From a checkpoint of a small transformer trained on Wikipedia: 11 layers, RMSNorm before each block.
Each number is 128 + 32 x the weight over its row's rms, rounded and kept within 0 to 255. Layers, rows and columns count from 0. The size above them is the row's rms in percent of the matrix's.

# layer 8 MLP down (transposed), 2048x384, rms 0.0942, rows 734-779, columns 192-239
size [100  99 109  98 104 102 103  99 103 105 100  99 100 101  93 103 111 101 102  91  96  92 104  95 100  99  95  99  99 105  99  98  93  97  99  95 101  95  95  99 103 100  95  98  93  99]
[[192 171 150 181 138 133 116 145 182 124 226  99  99  65 125  99 146 130 104 134 107 123  75 130 116 142 143 108 114  79 127 124 105 175 110 142  66 126  97  81  95 117 170 143  70 115 174 155]
 [113  27 150 132 224 157  88  42 147 114 108 120  84 145 159 122  81  98 137 134 134 137 129  76 151 202 110 101 152 124 120 162 102 186 144 141 149  93  83 133 121 124 126 142  75 111  97  93]
 [165 100 103 188  95 121  97 137 125 126 145 115  81 107 161  96 100 151 160  60 154  90  91 132 154  89 122  49  97 140 130  63 137 197 138 152 125 121 124 151 158 150 144 154  72 158  83  80]
 [113 111 174 173  85 143 180 130 109 136 118  94  95 106 131  65 156 147 101 219 134  51 103  79 154 156 137  76 163  68 125  87 153 109 161 143 179 131 129 173 162 112 115  82 102 106 139 107]
 [161 173 144 116  25 166 132 180 167 160 101  63 133  87  85 107 131  99 136 217  71  87 139 145 136 114  80 174 186 178  97 120 118 143 157 109 151 169 146 100 109 162 121 138  86 129  79 121]
 [212 145 142 113 193 154  66  81 127 117 126  90  95 179  96 111 103 138  80 161  62 161 171 106 108 116 148 165 116 119 104 130 106  94 114 138 139 178  96 145 133 130 169  93  51 128 143 145]
 [ 71 150 187  33 193 123 122 143 143 139 151 131 168 168  75  97 170 167 100 114 149  51 164 161  99 171 144 103 102 156 116  79 130 132 128 117 117 146 158 118 185 168 175 130 144 121 129 136]
 [ 80 125 145 122 117 121 126  83 183 156 127 166 122 106 117  83 123 161 113 172 115 101  74 157  72 170 119  98 106 135 149  60 173  99 103 155 141 126 103 131 122 103 133 105 205 144 116 109]
 [148  63 163 111 128 126  84 124 142  86 136  92 181 119 151 131 123 135 127 117 137 144 140  74 124 163 142 155 147  71 105 133 121 122 125 125 112 107 158 131  87 157 117 121 118 104 151 145]
 [127 128 126 124 132 109 112 161 130 155 150 106 150 132 119  94 108 155 128 160  93 135 162  62  82 167 196 118 123 110 127 118 135 118 130 133 138  92 133 127 178 105 159 175 155 179 167 106]
 [108 191 109 137 224 150 116 159  89 148 122 122 150 134 119 140 126 104 173  94 202 125 171 121 124 167 106 125 132 126 161 181  84 122 115  55  80 114  94 139 141 109 111 101 192 123 115 101]
 [153 184 128 157 111  60 147 103 123 128 122 150 158 185  89 126 125 161  52 108 119 121 175 157  97 124 121 113 133 144 112  43  96 123 139 106 132 124 102  99 138 137 124 127 205 131 126  91]
 [139 117 136 186 150 106 170 165 141 125 155  99 155 163 120 138  65 173 155 126 110 103 145 124  83  52 143 101 123 184  96 127 146 144 124 152 192 149 217 110 177 109 157 173 133 132 119  62]
 [135 132 175 163 181 167  86 195 143 141 132 116 103 119  91 104 100 136 136 122  89 158 131  93 147 106  96 123  85 137 121 129 117 109  12 114 171 165 149 147 183 127 150 119 125  76 105 129]
 [ 87 136 164 150 113 154 134 119 150 135  99 129 164 102 131 143 140 156  99 146 128  68 101 141 157 159 166  88 168 117 145  74 160 171 111  89 179 131 135 116 106 180 148  96 170 125 129 110]
 [107 135 162 136  58 133 100  65 128 185  57 134 169  94 122 182 138 149  77  87 120 111 198 130 155 150  92 104 119  26  70 101  98 103 130  98  81 136 132 120 130  82  72 152 139 138 156 144]
 [134  78 124 151 171  98 124  63 102 133 175  96 148 117 165  77 183  70 149  81 117 170 108 105  91 113 138 142 124 103  92 181 120 126 118 116 159 170 107  86 124 148 161 126 134 133 110 161]
 [108 125 101 185 102 159  88 169 151 104 147  94 163 169 146 102 117 155 127 127 167 128 156 186 132 154 181  85 110 159 164  98  99 167 140 216 144 125  95 152  88 116 133 133 105 143  78 120]
 [159 141 112 131 181 183 124 138 103 139 133 136 145 116  46 131 173  99 114 150 119 137  96  99 141 107 172 149  94  87  87 137 135 164 130  92 110 120 110  84 118 113 126  48  96 114 122 115]
 [125 149 139  72 171  89 165 124 116 151 175 108 109 102 174 124 142 109 121 133 113 155 138 111 156 142 155 110 138 105 110 110 112  97  87  83  95 136 119 168 130 154 111 139 160 100 188 157]
 [110  67 118 170 115 107 190 118 156 120 162 129 139 155 165 134 131 147 140 138 103 107 141 114 172 139 109  92 112  83 191 146 138 126 152 106 132 138 127 133 107 162 125 118 105 137 161 110]
 [156  71 136 174 174  92 154 159 110 103 116 129 159 119 135  85 106 116 102 142 148 144 197 149 167 153 197 128 165 134 121 154 102 122 192 154 147 165 160  77 100 116 118 154 121 190 157 170]
 [174 153 114 164  49 140 116  91 105 110 105 201 175 134 118 131  60 107 186 126 127  83  84 127 163 148 108 108 117  89 104  98 172 163 120 106 152 174 132  68  64 112  83 164 149  80 115  97]
 [ 89 137 137 152 114 129  93 108 138 173 191 157 145 149 169 164 116 147 173 119 126 132 134 110 116 140 115 118 134 143 108 160 172 137 118  85 132 123 149 141 133 150 107 114 136 131 158 135]
 [118 136 133 151 140  88  65 151 194 104 130 183 107  45 140 129 122 126 139  86  62  84 158 158 125 137 115 107  94 116 147 116 108  99  98 130 129 110 144 154 123 102 152 104 101 144 117 110]
 [151 106 112  82 220 164 157 123  83 116  41 135 174  66  98 124 197 149 138 107  83 220 128 162 108 137 137 159 109 132 101 180 144  78 131  68 147 135 112 191  80 131  87 146 164 183 115  56]
 [137 117 108 164 195 111 141 192 150 121 112 145 156  39  97 110 170 156  85 152  80 132 121 155 135 133 109 100 124 139 118 129 158 131  75  70  92  57 140 102 159 127 134 161 161 140 119  93]
 [147 114  65 107  71 138 151 170  96 171 189 122 154 130  93 146 142 142  80 101 183 141 161  93 102  98 176 153 100 201  96 161 105 139 109 109 180 147 131 124 126  86  27 120 142 171 127 114]
 [115 110 137 137 132 155 132 124 140 102 115 112  86 130  51 153 153 122 122  88 105 155 119 123 114 102 149 248 146  66 139 114 157 161  71 127 130  88 113 144 118 102 129 129 126 141 202  65]
 [167 119  90 123 143 133  53 102 127 162 158 113 106 179 147 110   9  88 161 118 172 114  92 141 115 178 163  94 114 166 113 128  79 157 126 152 157 135 176 139 146 192 107 115 121  91  96  84]
 [116 134 145  80  89 110 121 115 174 135 182 111 145 143 135 130 141 110 175 159 144  86  81 128 159 160 163 116  67 154  23 142 129 136 116  98 166 146 142 100 107 159  78 112  96 139 112 133]
 [120 129  96 165 195 150 167 139 124 126  83 150 116 105 136 154 120 116 131  90 144 158 115 163 151 111 126  89 115 144 170 115 152  68 129  88 166 124 145 108 114 118 131 103 122  80 140  85]
 [ 94 111 137 145 137 142 112 136  67 135  91 164  59 118 102  86 134  86 108  78  68  93 109  90 130 149 155 167  67 178 123 171 157  90 104 128 148 180 137 130 128 129 168 146 146  97 155 170]
 [132 134 119 116  88 154 170 191 188 102 125 127  80 137  61  59 113 129 129  78 164 109 153 141 121 132 108 155 110  90 131 125 117 139 148 190 159 126 140 127 135 130  93 152 136 149 116 149]
 [138 133 113 153 122 141 147 125 116 161  76 125  90  92 124  89 151 157 141 104 119 130 168  95  89 101  99 156 111 120 118 149 137 124 137 134 128 103  78 155 133 148 129 172 134 109 133 146]
 [156  79  89 113 183 167  94 154 131  99 131 117 121 157 149 169  99 150 119  76  87 159 105 158  98 144  91  79 125  98  73 138 136 134 140 149 133 140 185 168 153 174 163 148 102 119 105 131]
 [ 98  93 121 126  99 104 131 143 109 142 113 100  86  60 138 142 104 198 185 117  88 137 154 156 141 127 187 126  74 180 191  94 167  95 146 164  90 125 105  87 126  95 102 133 142  84  56 139]
 [178 161 152  54 149 134 145 169 136 128 114 125 179 100 127 108 100 147 126 125  85 129 184 155 134 134  90 108 148 135 137 164  95 123 110  97 189 137 129 127 211 155 111 119 124 129 165  91]
 [ 78 126 124 111  90  85 119 150  77  86 122  79 142 129 115 145 118 104  92 110  84 115 150 139 114 211 128 123 168 140 137 161 149 176 182  76 136 137 164 108 122 146 162 106 144 112  99 128]
 [ 69 138 115 161  12  99 170  87  88 141  64 120 147 106 150  98  94  79  83 129  80 178  77  93 161 152 102 117 143 128 160  91 165 136 162 113 169 134 153 202 113 126 145 157 117 190 117 115]
 [156 163  97 117 189 110 119 165 130 148 125 132 108 122 143 144  96  51 112  97 142 183  87 144 122 152 147 156 140  29  76 134 192 115 135 116 146 131 107 151 147 131 156 172 123 138 126 191]
 [195 144 145  72 127 129 129 163 111 137  59  95 130  85 142  76 182 156 116 177 154 168 110 160 128 159  59 189 162 174 131 127 148 178 137 118 136 133 115 196  63 104 155  94 133 119 121 168]
 [107 162 147  90 131  74 150  80  71 141 103 142  79 140 145 133 139 134  79 129 181  70 108 120 148 136 112 192 122 208  94 140  89  66 161 122 146 125  74 125 157  97 118 157  97 120 116 115]
 [116 123  75  96  62  92 124 139 135 133  72 141 153  62 107 120 176 122 108 186 172 134 153 168 147 127 103 139 141 159 129 147 120 167 147 130 115 175  91 106 154  57 110  93 140 121 117 127]
 [ 63 129  93 164 118 135 166 113 137 120 137 145 174 130 101 164 152 146 163  90  70  91 102 158 209  91 127 121  91  81  89  88 147 137 107 173  85 159 151  90 117  66 124 122  80 156  90  67]
 [127 151 126 125 133 195 145  98 102  82 161 143  85 175 106 138 106 193  82 125 136 110 196 175  95 159 154 106 158 171 128 161 119  54 138 137 175 141 111 132 116 152 123 148 158 147 152  80]]
# layer 8 MLP gate, 2048x384, rms 0.0973, rows 735-780, columns 192-239
size [102 114  95 108  97 106 102  99 103 100  96 101  97  96 104 105 101 106  93  99  97 114  96  96 102  93  99  93  98 100  91  94  92 100  95 101 101  96 101 104 102  94 107  95  97  97]
[[ 86 138  90 122 120  80 140 137 115 139  66 116  87 161  94 125 128 170 113 106 113 152 138 105 114 136 139 140  80 161 141 140 126 154 120 146 138 151 145 104 117 100 121 167 110 103 105  76]
 [ 99  69 110 126 122 102  99 134 163 151 101  92 197 125 124 193  86 127 132 166 110 166 136 130 105 154 120  64 144 107 138 148 144 146  86  97 108 127  77  95 148 137 191 156 144 150  99  97]
 [125 146  93 169 142 128 114 147 156 179 106  83 150 134 144 104 166 182 100  94 109 129  94  77 144 148 169 134 103 168  91 133 146  59 103 109 112 143 153  92  91 131 155 121  91 106 105  90]
 [ 87 101 111 115 161 105  82 123 107  99  77 154  95 138 144 105 155 222 153 110 128 123  63 133 118 105 131 107  82 132 121 139 140 119  88 144  89 162  67 120 137  47 105 107 101 120 244 131]
 [214 173 107 146 129 116 114 148 166 105 129 137 107 101 133  87 134 129 145 131 124 143  91 106 119 139 109 115 104 110 132 151 111 105 126  84 110 120 141 198 167  73 165 104 108 101 138 114]
 [112 117 150 131 150 135 110 147 104 137 125 129 149  83 101 132 130 212 184  70 128 101  93 122 126 142 139  78 166 183 136  64  95 148  89 168  96 123 131 173 122 127 137  88 108 103 179  98]
 [ 85 106 106 150 166  99 123 154 137  98 116 160  92 156 173 124 140 172 152 110 118 156 111 129 132 125  98 121 153 171 148 159 172 121 182 116 173 117  80 131 130 167 116 113  81 185 105 115]
 [122 139 148 128 152 128  72 129 147 126 149 116 100 106 124 129 136 121 193 106 125 179 150 159  88 137 128 100 174 104 105 126 150 100 118 113 129 124 126 111 135 104 126 205 155 118 128 192]
 [121 107 156 144 147 195 102 117 121  89 125  92 168 126 136 142 209 173 120 130  92 109  77  95 156  53 161  99 144 161  67 141  88 140 149 134 127 115 150 134 122 188 118 152 178 112 141 103]
 [159 173 161 106  98  99 143 128 140 139 124 170 103 139 134 110  79 100 149 109  85  85 175 151 151 123  83 100 126 177 171 107 109  86  60  67 182 131 146 148 138 185 154 137 142 139 126 113]
 [126  79 115 176 158 160 114 128 114 108 166 166 112  97 134 148 120  69 165 166 154 144 172 138 141  93 157 100 159 122 113 111 166 125 135  95 115 145  96 110 104 153 106  23 131 105  94 124]
 [140 107 104 184 109 165 114 118 162  99 126 150 100 100 173 196 149  89 111 116  82 116 122 131 123 107 135 175  44 132 130 147  95 122 176 103 131 151  65 168 154 111 162 162 103  88 117 118]
 [124 121 109 160 106 128 111 146 223 137 183 112 166 170  92  92 167  96 131 148 153 168 132 116 122 148 154 118 120  82 146 113 147 156 114 159 112 135 109 144 187 143  79  93  85 154 110 141]
 [119  55 103  92 105 139 135 141 135 166 105 124 114 145 137 184 127 128 157 175 163 181 123 154 171  76 153 153  60 183 184 163 119 117  86  64  81 117 135 171 113 137  48 119 149 124 200 145]
 [136 136 125 139 133  73  93  70 106 181 110 160  81  93 141 121 108 139 118  58 127 126  89 168  91 113  49  94 199 176 136 130 140 175 123 138 112 119 118  92 124 118 151  97 160 132 139 152]
 [111 110 148 135 107 139 122 103 178 160 142 160 109 136 157 113 123 127 117  85 161 151  96 194  69 154 117 130 125  89  89 154 133 149 123 121  90 155  96 130 141 141 107 115  50  97 102 148]
 [179 125 194  67 146 127 117 162  97  97  78  72 118  85 133 109 151 139  90 122 138 143 142 119 188 128  86 114 172 160  90 139 121 147 160 150  67  96  97  89  58 117 100 108 122 148  82 147]
 [100 104 161  99 137 121 170 171 165 137 158 116 122 240 118 184 186 106 125 118 167 135  85 142 137 167  52  59 124 112 129 121 126 132 146 134  96 136 151 118 155 176 165 175 103 124 155 112]
 [142 159  98  51 130  98  96  95 122 116 158 137 136 117  82 148 209 122 156 134 119 119 146 157 109 131 116 149 166 162 101  77 111  87 153 108 176 144 201 128 102 111 119 114 114 117 129 198]
 [ 87 134  77  81 131 154 159 127 202 191 151 106  71 178 172 133  60 115 190 110 139 148 121 144 169 207 137 113 149  66  80 157  95 146 118 116 217 139 133 146 135 143 115  97 119  70  74 153]
 [161  93  75  88 184  99 118 151  97 135 111 184  88 133 161 188 132 132 108  68  97 135 115 123 142 104 159  80  99 112 101 127 153 147  85 180 137 120 131 139 111  46 158 163 147 168 167 131]
 [150 214  93 103 144  96 130  78 121 134 165 116 188 120 100 118 151 118  90 139 110 212 140 141 133 165 137 134 122 163 142 155  85 126 169 175 129  81 180 127 157  93  99  97 134 162 135 150]
 [174  85 104 103 108 153 122 113 172 123 138 140 171 133  88 122  95 111 115 118 130 124 103 161 142 143 117 160 149 134 177 152  27 120 171  63 136 114  65 140 146 166 115 165  87 152 121  89]
 [ 87 127 104 139 171 171 142 148 115 172  88 109 179  89 151  95  64  78 160  83 121 120 110 128 138 120 175 115  92 143 143 129 121 158 118  89  88 159  63 103 140 145 118  90 138 126  73  96]
 [137 125 143 111  97  66 143 190 103 172  81 179 110 137 137 104 123 146 132  90 122 151 111 132 142 102 171 170 153 165 119 155 103  92  91 135  75 131 206 106  97 121 152 108  54  95 130 130]
 [132 134 126 150 166  97 142  99 171 138 116 128 101 191 119 123 101 155  82  75 141 146  43 112  69 160 132  70 147 130 169 141 122  51  58 135 167 185 140 149  85 108 147  98 180 156 155  99]
 [111 120 110  86 137 141 120  66  41 149 125 108 123 163 135 106 146 170  61 141 169 144 131  94 116 100 175 133  91 135 133 141  97 126 121  66 175 124 144 150 169 133 145 139  67  93 201 147]
 [126 132 112 116 136  86 126 135  70 146 116 102 129 160 103 175 171  97  89 163  75 193 143 128 155 185 126 116 189 180 121 113 100 167 108 206 165 184 115 127 124 118 147 173 100 115 131 168]
 [110 187 130 106 164 136 116 135 135 110 181 170  96 169 104 153 102 157 110 141  78 116 120 150  98  67 137 128 114 143 150 147 141 138 109 119 133  44 101  70 109 140 115 117 104 141 140 114]
 [107 128  79 146 194 160 138 126 149 190 121 168 193  68  92 132 113 126  92  79 167 108 127 139 133 143 116 185 203  76 108  76 135 130 106 128 142 144 101  79  90 148 152  91 113 110 133  98]
 [ 59 173 108 188 117 108 197  97 117  99 142  95  81 198 101 116 115 115  91 110 147 125 140 103 127 105 154 156  99 106 132  91  98 113 164 184 100 113 135  59 165  97 133 131 166 145 181 108]
 [101 107 140 126  71 101 129 131  69 121 136 114 139 164 100 146 163  80 103 121 126 140  95 133 126 156 142 152 107  97 156  81 102 114 107  91  63 143  88 109 133  78 152  92  75 101 113 162]
 [162  67 135 141 129 170 100 139 134  78 146 144 129 121 116  91 103  98 100 146  56  90 111 175 138 128 155 123 117 134 110 113 152 171 123 119  98 106 135 126 162 152 128 141 124 157 147 181]
 [198 108 149  76  92 118 116 108 120 106 143 139 103 198  89 146 134 141 172 126 124 152  72  78 144 116 211 128 186 111 115  97  87  56 120 144 170 111 108 210  98  85 103 104 123 167  49 140]
 [161 135 114 111 143 123 114 122 138  81  81 136 100 118 149 109 129 140 153 132 132 148 164 174 155  83 106  97  74  87 114 121  95 127 168 161  43 124 154 149 115  70 109  99 157 167 155 100]
 [131 163 155  90 173 120 123 135 121 150 157 159 105 164 157 140 147 173 175 161 121 169 180 106 181 162 140 112 135  71 144 132 106 128 101 110 189 166 119 126 126 101  94 149 156 144 152 159]
 [129 162 174 151 247 161 197 222 134 113 168  49 173 132 168 114 136 169 108 120 144  51 122 196  56 123 101  88 115 110 124 147  91 105 153 101 151 138 132 159  91 154  79 195 110 126 139  81]
 [ 62 194  62  90 133 112 130  72  95 107 165 122 107 157 143 108 159 154 153 116  98 101 131 112 155 123 123 152 156 119 102 156 124 120 147 131 117 120 147 151 163 188 147 122 117  91 135  73]
 [122 147  84 143 119  82 156 111 143 124 121 129 131 119 139 129 169  89 171 139 125  95 141 129 130 135 195 143 118 123 112 142  80 167  97 114 171 135 109 178 159  60 107  75  94 121  87 107]
 [ 93 144  87 140 123 121 109 135 100 153  86  77 133 107 154 160 103 130 109 128 102 118 103 112 185 115  70  53 127 128 129 152 136 125 130 111 145 112 128 120 145  78 180 158  77  82 130 121]
 [120 103 104 127 208 111 123 126 162  82 109 157  59  90 131 160  94  92 157 101 126 159  82  92 215  67  79 111 105 186 144 144 202 149 119 115 136 142 118 126  96 133 160  70 164 117 130 149]
 [163  90 167  92  95 114 167 149 197 147 136  96 123 124 111 126  72 138 125  94 107 190 158 163 144 162 141 105 120  68 118  76 103 159 103 105 129 115 150 141  98 143 109 152 121 147  64 200]
 [ 74 182 129 178 161 130 166  99 107  94  92 142 187 166 138 196 173 123 168 141  66  97  98 199 113 148 116  89  72 187 142  91 215 144  64 164 200 128 112 100 203  81 185 116 139 139 142 106]
 [ 61  69 117  92  86 118 186 140 153 146 160 122 107 176 114  94 221 169 106 111 102  76  64 112 121  93  91 134 137  93  58 109 127 105 128 138 125 128 133  85 141 100 101 134 174  61 119  60]
 [157 108 197 119  98 134 155 144 183 115 135 132 165 157  95 111 123 128 111 127 128 152  99 112 122 100 137  85 156  39 179 185 121 127 130  64 103 132 121 146 146 148 170 150 138 136 138 132]
 [127 116 159 145 133 139 121 149 157 146 109 144 190 111 167 144 145  93  96  89 146 113 161  87 147 142  79 154 148 121 132 149 127 174 108 106 133 132 180 118 173  93 125  74 106 127 191 154]]
# layer 8 MLP up, 2048x384, rms 0.0983, rows 735-780, columns 192-239
size [100 118  97 104  99 106  96 103 108 102  93 102 100  96 102 104 100 114  98  94  95 107  92  95  96  94  95  94 108  99  94  90  95  96  96 102  98  98 103 102  95  98 107  94  96  96]
[[115 156  98 132 144 109  78  51 141 146 136 120 138 166 122 133 113 123 122 120 132 166 207 149 133 205  61 167  96 130 126 186 158 157 130 123 135 123 168  76  92  96 157  75 154 175 187 124]
 [112 148 144 150 104 168 131 116  66 124 196 148  49 107 119 130 115 151 151  65 159 111 107 204 117 139 136  69 130 136 129 104 108 161 126 179  90  65 135 139 131 152  98 103 101  86 147 155]
 [163 137  86 136  85 148 157 182 125 134 140  82 130 131 134 147 109 115  85 163 104 110 125  83 159 151 142 151 191 132 115 134 134 144 149 105 107  93 152 130 170 136  94 139  90 121 147  74]
 [ 61  50 171 112 110 154 177 103 129 145 179 161 200 107  84 161 142 153  72 135 117 147 179 138 108 101 100 150  67 159  95 151 176 143 113 150  96 108 157 125 142 109 181  86 112 157 115 106]
 [196 170 105 122 204 132 106 104 139 141 119  90  93 114 150 115  83  91 176 198  85 167 113  90 110 137  95  75 135 122 105 121 144 127  95  90 210 103 131 184 104 118 118 116 149 113 158  98]
 [156 127 116  75 113 141  95  96 104 145 125 124 137  64 146 129 178 206 139 108 112  89 101 144 103  84 113 191 124 148 114 101 108 184 126 162  83 130 120  88  85 118 113 115 126  88 134  81]
 [127 153  94 124 187 146 150 114 134  64 186 102  42  95 149 159 202  95 158 141 128 146 199 108 124 122  58  98 116  62 131 152 137  82 157 155 124 135 109 141  74 103 106 131 126 172  88  80]
 [ 96 140 116 160 107 121 186 115 166 125 132  99 174 164 145 109 133  98 116 122  95 138  90  71 124  54  84 108 149 123  91 144  80  99 114 115 143 126 118 159 150 134 180 126 118 164 142  62]
 [166  90 150 143  96  90 138 100  90 105 116 175 129 145 152 108  80 102 146 138  73 162 129 107 127 150 139 157 131  87 173 143 162  79 185 141 140 107 107 117 144  91 155 148 149  99 162 180]
 [ 83 111 151  92  89 143 107 156 105 108 126 176 158 109 127 117 155  54  64 132 153 103 105  84 138 115 156 154 153 124 147  72 132 147 101 113 165 174 185 112 100  35 130  89 128 117 106 123]
 [118 158 120 132 109 147 124 222 143 115 131  96 109 121 160  80 240 203  93  99 107 175 124 126 145 117 120 115 112  84  72 131 103  96  86  69 127  99 170 138 136  75 116 143 180 181  81 149]
 [111 116  79 120 132 129 106 152 124  90  90 102 120 124 137 155 133  98 155 145  64 133 113  98 110  90 160  82  99 146  80 143 184  86 204 143 158 126  95 130 171 156 119 177 119 113 120 125]
 [123 129 112 140 129 158 113 157 152  39 137 127  96 146 131 119 123 135 150  78 115 111 117 137 160  83 124 147 183 134 104 171 105  47 113 162  90  80  49 117 113  75 121 166 168 147  73 103]
 [ 95 103 157 122 145  76 116 141 130 140  84 118  64 126  57 141 114 138 149  94  95 155 124 114 125 162 129 135 138 111 131 159 116 100 121 146 135 125 163 150 130 120 143 162  62 130 168 144]
 [112 111 137 163  62 137 154 190 122 128  81 125 100 145 110 113 100 162 102 126 135 183 157 138 138 153 114  75 143  27 140 102 112 146  96 157  88 174  95 145 128 140 131 132  90 110 198 100]
 [161 157  94  91 125 188 133 100 145 143 129  85  83 122 115 165 180 117  99  91 122 157  91 136  79 147 134 179 124 107 121 160 133 108 151 101 113 195 106  85 109 102 153 112  75 162  81 100]
 [136 135 182  94 169 120 118 199 183  72 135 102 145 126 135  85  74 153 102 141  70 192  91  62 131 126 148  87 164 155 104 101 206 145 163 149 139 135  98 161  37 136 130 104  84 158 101 156]
 [142 126 132 119 224 109  49 147 123 119 142 139 119  52 131  77 134 114  68 143  64 127 132 116 144 127 163 135 113 125 134 184 128 155 135 105 137 127 123 106 104 140  81  82 153 151 141 151]
 [182  77 149 155 121 127 170 148 151  96  83  93 121 138 171 152 111 184  91 122 112 137 142  73 125 105 216 155 166 116 132 122 133 113 135 144 163 144  64  98 177  97 109 135 128 201 132  77]
 [110 128  94  98 156 149 121  88 114 135 120 124 107 160  85 101 117 146 184 152 122 135  96 150 176 125 140  95 175 109 131 109  98 135 109 129 137 145 158  74 118 170 150 125 143  86 111 129]
 [109 149 106 142 101 114  76 100 154 161 154  80 109 121 106 134  51 115 153  59 153  86  90 123 104 137  99 143 213 103 140 113 105 156 178 157  80 120  79  91 139 138 177 139 154  96 139 158]
 [148  76 121 128 143 107 111 142 120 109 137 120 124 120  65 224 146  87 138 145 138 116 105  69 122 155 124 141  99 114  92 159 134 149 158 111  93 157 105 120  71  50 135 115  94 142 148 174]
 [156  67 103 105 115 139 102 160 170 149 106 121 112 140 106  81 144 115  63 132 124 108 174  84  95 110 128 134 110 169 114 103 126 122 151 216 114 155  94  95 134 105 130 148  93 112 121  81]
 [166 134 105 136 178 145 117 111 127 158 120 129 137 117 114 124 142 100 123 107 111 144 106 123 111 149 193 143 181 118 193 123  96 142 146  89 125 206 162 108 149 193 113  64 164 134 114 127]
 [129  98 129 119 135  93 136 169 144 122 140 137 220 102 151 148 126 138 113  66 179 135 133  90 152  73 120 192 174 153 137 121 158  98  92 121 165 112 161 123 132 157  84 101 106 154  66 110]
 [129 161 109 145 189 111  91  88  97 100 150  84  95 122 156 115 149 130 117 105 134 158 169 135 175 132 147 129 175 120 197  66 121 113 117 135 143 170 157 183 136 146 100 144 134 118 150 166]
 [132 146 104 106 115 167 134 130 177  63 122 131 107 140 118 124 100 167 103 141 128 163 140  93 137  75 127  87 109 131 105 141  84 139 110 148 176  63 133 159  79 114 115  98 147 170 140 130]
 [ 97 158 176 123 207 142 136 115 149  95 103 129  99 167 135 106  58 186 169  70 151  92 133  96  64  73 152 176 105 139 154 131 114 127 118  94 120 114 133 135 155 156 142  55 122 127 112 130]
 [111  71 119 137 166 139 178 136 138  96 102 137 142 156  96 120  82 208 104 120 140 145  91 123 127 178 122 137 193  86 168 131 131 104 113 151 162 153 126 131 167 120  99 130 208  85 135  91]
 [ 92 120 117  97 194 182 161 176 166 138 103 121 162 131 119  90 122  98 119  88 151  92 139  63 137 149 210 198 154  71  87  98 159 179 100 134 189 115 160 105  48 174 117 148  89  76 115  97]
 [179  95 126 124 112 110 118 196 178 132  59 129 131 107 155 176 104 154 123  77 134 141 127 186 177 116 113 103 133 152 109 139 151 136 105 152 127 166 107 180  87 167 147 127 145 149 158 147]
 [126 116 111  62 133 155  87  96 158 107 174 123 133 103 165  92 131  78 152 151 171 187 156 146 118  32 129 121 148  90 127 146 149 171 154 159  82 128 154 126 129 164 117 119 155 144 114 152]
 [130 117 123 147  92 126 202 184  70 229 154 121  67 133  85 138 124  88 100  88 126 134 132  80 158 135 155 161 180 139 149 100 178 147 117 146 178  61 107 112  82 161 106 125 147 112 101 119]
 [149 137 122 203 117 141 155 162 107 124 121 157 148  88  77 117 127 204 121 146 156 121  76 187 142 164 142  80 173 128  81 121  73 165  93 118 131 186 161 157 142 152  86 104 128 134 176 149]
 [147 135 154 116 128 122  90 117 161 114 116 175 130 144 127 145 134 165  54  99 150 134 117 111 162  86 131 112 134  94 149  76 164 119  93 138 145 184 141 182 124 108 157 135  80 150 126 122]
 [146 157 188 130 189 104 111 105  81 146 154 167 181 120 132 137 161 112 116  90 160 158 151  92 221 179 124 123 118 108 137  88 152 135  90 112 158 162  79 136 117 110 108 153 139 167 120 155]
 [198  90  78 162  56 136 157  95 117 120 164 113 142 103 122 130 107 131 112  63 101 131 125 208 126  96 169  83  97 137 131 149 158 132 100 108  94 104 113 185 119 172 118 170 193 103 163 105]
 [138 156 131 130 160 117 105  40 175 177  90 207 131 144 148 159  87 126  85 161 118 112  92 129 156  77 132 119  64 100  84  95 116 143 128 172  78 165 158 178 119 123 136  94 166 130 190 115]
 [139 157 114 167  76  64  97 117 146 121 101 146 165 172 144 169  89 173 115 125 132 132 123 116 129 141 157  98  98 134 108 108 120 116 110 189 120 141 136 124  82 142 142 104 132 148 133 133]
 [156 117 128 175 168 141  88 164 117 190 138 130  85 154 128 138 111 127 160 159 108 144  98 144 145 144 140  84 136 145 150  91 153 151  86  82 132 114 121 172 127 135 146 168 108 115 110 139]
 [141 130 158  95  92 148 102  95 105 174 154  60 162 165 106 122 160 130  87 123 117 139 116 131  89 146 132 156 149 149 186  77  95  99 133 109 212 185 118 110 144 111 124 142 116 110  65 135]
 [111 158  91 147 119 112 151  88 113 131 169 105 141 187 120 135  97 116  24  92 107 135  97 121 147 109  85 106 143 138 125  94 115 112 137 119 146 101 154 127  45 171 148  45 138 118 167  89]
 [135 161  77 164 144  90 115  94 113 126 133 118  80 191 123 120 133 151 159 126 179  74 115 145  86 112  67 145 109 132 115  97 110 158 187 141 129 144  40 107 110 121 129 132 154 119 101 114]
 [ 94 151 152  29 115 107 130 167 173  95 115 147  82 109 164 152  70  89  97 206 165 169 163 171 116 109 165 166 102 174 171 147 117 103 155  96 139 121 181  82 114 113 100 115 112 105 142  85]
 [104 111 127 162 138 136 112 113 112 115  65 138 144 124 103 152 161  92 162  90 177 111 100  80 159 117 137  86 126 167 163 114 131  96  95 143 113 102 136 103  71 111 126 114 157 173 128 103]
 [ 82 113 225 141 125 171 152 162 154 113 147 116 156 107 125 168 148 131 102  90  60 117  81 122 135 133 127 114 108  79 130 112 105 126 141 107 130  66 163  99 131 142 133 130  86 139 150 124]]